config = dict(
    n_head=2,
    n_kv_head=1,
    d_mlp=384,
    norm_place='pre',
    qk_norm=False,
    attn_scale=0.125,
    bias='qkv',
    init='normal',
    optimizer='soap_variant',
    lr_head=0.00489,
    schedule='wsd',
    decay_shape='linear',
    batch_tokens=65536,
)
Each number is 128 + 32 x the weight over its row's rms, rounded and kept within 0 to 255. Layers, rows and columns count from 0. Numbers have three digits each. The size before them is the row's rms in percent of the matrix's.

# down: layer 5 MLP down (transposed), 384x192, rms 0.132, rows 373-383, columns 48-95
# gate: layer 5 MLP gate, 384x192, rms 0.133, rows 374-383, columns 48-95
# up: layer 5 MLP up, 384x192, rms 0.131, rows 374-383, columns 48-95
down373 098:148168193109146118075186144118134159075084140173140087136117135085070086116098151101106173100108159156094109139132189130129173157147126078105090
gate374 098:131103148122184095107116077173126072079120156135067116162176063124133117126139117109080184077094131126146114130113115145145067163111128119117117
up374 089:170154101145097128125166163107152103142173151157145126054171215166090122107110120116157105205156181161133196126122185168141147150096132119146134
down374 098:135105130107155098116120147120112138094147108160059106127102181118111113102142138114098130126184151122132131128143124184152122096119150069083163
gate375 098:194121145079109070090094115148076143139123091154141143147095085128104139119104145088170110164110105117097068108092175113146139195125092149139114
up375 095:069164113168106116177145145116118149140125148141145132096124112197135081172145120107059107087121076117135119152190122168087138130134136133164105
down375 098:083079160138183088121147112134104121100158158096171141126160116107162146134191163147222074124185114149164103078053122096135143149123115102105188
gate376 102:111123118154134115133211190125164141113119188131159115193132171171117158133134125173146178098137135155149157156074062140112112209173124148100114
up376 098:089152097164123139144171152141136091093165108186119131106135108135081095148107079142002130090150120163156140089073174158154142110164115152109161
down376 100:081198132143143130179129143143153111092178054140125178138072129121121161107078109161135124086168110142159109140183094154107100130156105119105066
gate377 108:100127141114148095180121140117130141113158125148120140178119173147174121145135137200107166173099199140103106149069126126073068079128158133111116
up377 113:143141113116136070159161165182147055072212143176129162155114131136120080165115142133145150106185068131187099091089139099107126102039165138109139
down377 110:106174181137246116151086131192154078134102118150124106137135123164178103108159135086114139200147134121133094138052103143106101119159109149129107
gate378 100:106149074139120137127108133178077141177107134135080144146114127058229164090112175150096125127233101137180135152125160118147188149140176175102097
up378 103:079097103101107153107134146138133106176158182112122124124096099105111151143133162119106115096187086137114115136147149147120147207130124151128116
down378 103:154095129095149146119145121135156110086120131166057083136115108070144117136096104135152191089107149119097110166124175042197098126117137102098104
gate379 097:122102157152126133126106182111158126161119150093106107129112172217078098124145148140093078155084120111144183177120129137078150212190137155136125
up379 109:118177121053126126131164066128147115114126098120182106146144107108111140140131095086133145057116149118114071184178085133062123143127128147129106
down379 098:186107114163114108106141089124123116116100148111106131060138090089137172130099150133145159159140165074130160141144150135131107102119174079147146
gate380 101:162168150086119185183160159065103123097122147188122146123102150111113091168147115112169130153201182047135108121166079213079092090091086142108135
up380 104:108153181083117147154130143116126157154106035159114125114190133145159148151117104114156132160147128146133121143126121202077055090132126044120124
down380 102:123107128142136105104106137131176109074173133152119115124163114096141141121048186134139092139112122164127115056108158058104077108087129112135137
gate381 119:115143179128090136156146159153092142099124114127088090125098141140122178157133103141099117146168171187108148120151132185121167207161176131091157
up381 123:063218118127053140116136106092097109180094117097175108139067162128180103071158059110150120137119181138135108162101119077159090088125159117146177
down381 101:150161154099159161114105068159091101168094104031182135112121121089111122151109092136098106150102137103120148106061121137142062135145121130128138
gate382 094:179068118092151122131138077194167037131172059160151167109106131109147126122092173101059150132167101131166198118135141090099118158158115116105119
up382 097:197141120128125097104119142189152138081112104175197115123102108131139170158134148144151143134163143088119165122152127137112161133137156145025091
down382 091:140080099141160178158149156071107135068140161101145164101141138165097118132139127074157048080156119134074158083103190106133108092101092080130126
gate383 101:129143163131156145122114173157161115070127144135082146138140178148116133132091187129094080117112091141148174184138109097082157141091157112091138
up383 099:147178132141180108136111097158194198095106146156102108141165131189154170173118130142137088066105092125181160120087131112132108156090143160140115
down383 098:070101142092157143117161105126134161106164125108169130113122085117123162158048109094132123147090118140092090093118171104138144117121144143191140